Each number is 500 + 40 x the weight over its row's rms, rounded and kept within 0 to 999. Layers, rows and columns count from 0. Numbers have three digits each. The size before them is the row's rms in percent of the matrix's.

# layer 8 MLP down, 160x960, rms 0.0741, rows 0-34, columns 240-319
097:389537491417500573496546475609444462501485546526534460500582532538483429498499534514502541557505609514548508465497560495536439524586461436483514549526495504477559472416497511468528511435532439431443476512487586468528494474517491396456445441
104:490388436464478522435494544408524558509504498480497488457499485512511526488453403427483618437523524507468507514489552539466534486512498470535473545503561569441451558481497534462505488524456477565527459472524415482483529526631478484481463550
101:485472476559510546549467472531479535516511490501454491454495462493463500529489522515496466507500517552420532523452517469435468478486455449454616489506393536438474522456479484615557437502526540488424520439446473470496507519450501535509516483
106:477506489537466501486494524471609480477526560498465461454522477435528449522452529501484469425461519560499478576567544477485499499471520475491457473500531476477459520519469540472488559490501476515493518441509492477462485525459471521544523498
106:568479478520442437520546509495496537520483529500515521497450617507508487484498519560533531530391583535500486513536510482464573501461556510488406528528489461512520540474533524457467512489443447481478545485473500538541592541622518480566463528
099:452465410471498498462496566464553541590387397519445511490472494491495515502508462432500530529456483530485493515502488516529563524483446489451498457407567498525450459511510461466455450557482472480528517494489493579436569516415494511467491452
093:583432547501477503597464473447517523534535449476480572489471483467415497458459455507478488474514484484482463488474510493448444478500484502519531553442538523497540520518503511465515519517532454541556395526500497636560485503515434541492553505
099:512445519536474497500435539439550483459555462464474480424493448457487489503475531452472504542538564540489487426488516476442434450487465550563407437488498483459481536508528538460417534521481530473522439409534506503454493531519522465523516515
100:483552537484466532522517510609431514547485537478430542403526475471506507483501518460507503536400542560415467510529523440527569456503531494481496446487550508521487516573529430476479540543551504478505449478441531516511509491527564491502475485
094:565454509533576463481564500438473447478523429500474439514438473441510476463566530505547507563516478400505464498514512524515505477516493519515438483517463493522507527474465529537479503463489479570529529435459502479476484481544615515456476505
100:491491521517513459505529515491551449531525499492541473485481476497516492495524519558502481457546492492484563495537444429474444476461546491474515468426466486512471537457508464508514550508425500630469471480509469544409475411579527474506470538
098:531490477527519482471499535403531488449491454456434481452471478475479500450503584527471473499478538630450545531540452460549480475523522477525440517522490534584489512515515528469543533532483505485542476423444505542503415441505487432498503528
100:561486516506491548497537507521534464375503470465540506507472517501506564489536563472538529579520409449558509440452555475512476527420496453536583588430452495508565444506571530511516426512499484461552536544554506534496462521514443506524468589
102:549526575510555542511454536516512545462454499513503468502536443615468520495537568426503449515518496590513419511479515468535538537556499557480531512399518459518499480527510470484474559467480475460505499531506474498447526495531513478473490515
103:537522517492482545466449461494495529528515489525470464509473541528462530524557423511455401465455495522490480562507440480526487492496529540667457444447464499521471501574548490510473554549507500536504433457491533492461446507525494519456482496
096:507497535449539487519494506459544438470534524440463516536566515505524486509485475518457511464536452474593445522503419541522534509466444479452483458490532516483490495451417509472539558452521495520481487525522504514494477518458538528512546554
099:522501572467448579541529446580509501501548489494490532515462489508547459500507549479504458454507436495503470486549512502466572476524466529524428518480578522490521485508486452513464526450492575506564511511574508528477542466425461497503477548
103:438551538557475484487512485582435521498478522468578485553508431400451495519515513513533505479488427539520522527520472519572463502531489459496442492468487444443463457444510519496491466473508489538510550520458574480542538535526508513481481542
102:523580515522466526511474426595453470570532520468461472498478489476455502491421518489455460504502515527518541556551616508471608491502486438509462490528462532468478518527469500529504527464526521439503449542525476494610522495411476464457474522
100:435476435532432507438510540569507500571487453507438503528446506483470559492524519415496482511523465546526469531524494444499508384540440497580543518514536493455488537469616524521512446524465481452458505579466455511485576474521480536448445449
101:500417552476451455478498538532569486452482496507442544496471533482467454487471499478428419480519505515453495498447450452373511497518560553424450535497565578487557498470544542515482498434510535440523485492490486578516463472563453432556444488
099:436490436481542481423507482444503487442505451479489533496534455437409491516534564506533480535520500509543493473556498535520461490507499552492554467535472499497491430588583488458484571477520498448467523455436541463576486518469539434502531473
098:415435413468526441580505534468523576626494486451525550485498546423566499526556476497510488488458480528503448515460519511508529456515558539500456469527477497518509490443518485526455556522571473495494492492559518397470523485448486577495550499
098:518517503438550571579514432499458498437509521560551599455487557535571421481541541501458524573443497502488472470558443521524467444479477521477535509506495521512450459537486491534495528585511485546500483486534424519501519463494505492496507476
095:495550527466504481531549500523583462524519480535542555499481525442504474479486523484515578454435458469494492500583482451522536477456424495563501487545491427495496528460483497485460509547522550565467495480516483493528444422423479477522515545
104:451507403525496514449533520490479478537496533559473413513546472475496530525508472444467517453476537491490575458497446505504425453519438500593418549465489552460481377545441458443427492513475595549503484481492574513497626527519504478515534518
103:484476563520496504526570463561476555448516374458536474506467505450496470529559524500450561476520520518510495506512461484487528464506476493506523462451497501495585534496481505523490430511495585528534510482520546544452463489497468568509527502
102:545479470502477480533439477528528543473468542480500480550486509505434450498512468518456479533533532431451500475507441533502588532551487495461555551533501510451507488498570462467471500506492451535520503546493524492497423504526448491453524500
100:516496564526464510511519515459482491514562515512469588464436492586508467492457440524496568518483529443529546509482458533424511517553577483478452559552445470555510442584499538457525443488456526483530484540584472558499537508527503481566454428
101:470544491539464507542584550577525557453553563437504548492477493537533446470484453490461489457452496383470535483461464520508493501454507428512557534567511518505483519520487556486475491531497509476551467503510595448495561508487418553556424490
099:509562478474469503545560488557438535485456464532473531523497492460517444543466526533471541498461498475466490538508541487490479480505510508534593518526503496488439546483483525514459529466556499507517453466478465444517550516435548541544515490
094:577474409526533519576530516542427520495525440501485548556513585516488504459535506465590495579554574575524471547546540540502554481525476498481441493496593485519545543506484385511429462469499464432517472524468497497508487546483492495517448580
090:422617524505494444494536469570443468493493498465510612511497493533501554535471530522465468543491526476496481511486583516540400516558502456469571447485555448536458559506503493493498516498547438485470452417467555477461536535470494523498531513
098:577483429495529553476561505470486446525462508536442455509514369487469513522517490440444580518459506499503507435507540509506535487499518526457512515419476492530505512548466486493509545563544437421452581549460516443612466450487524497487526526
102:535441521510553483519507508540472454478483576518469494494470428526488543495486465507485508479467470458569539562451524518494509498509538483436495531443501497493469534530547557447495490503501456511521425502467462519464515505488515520507460482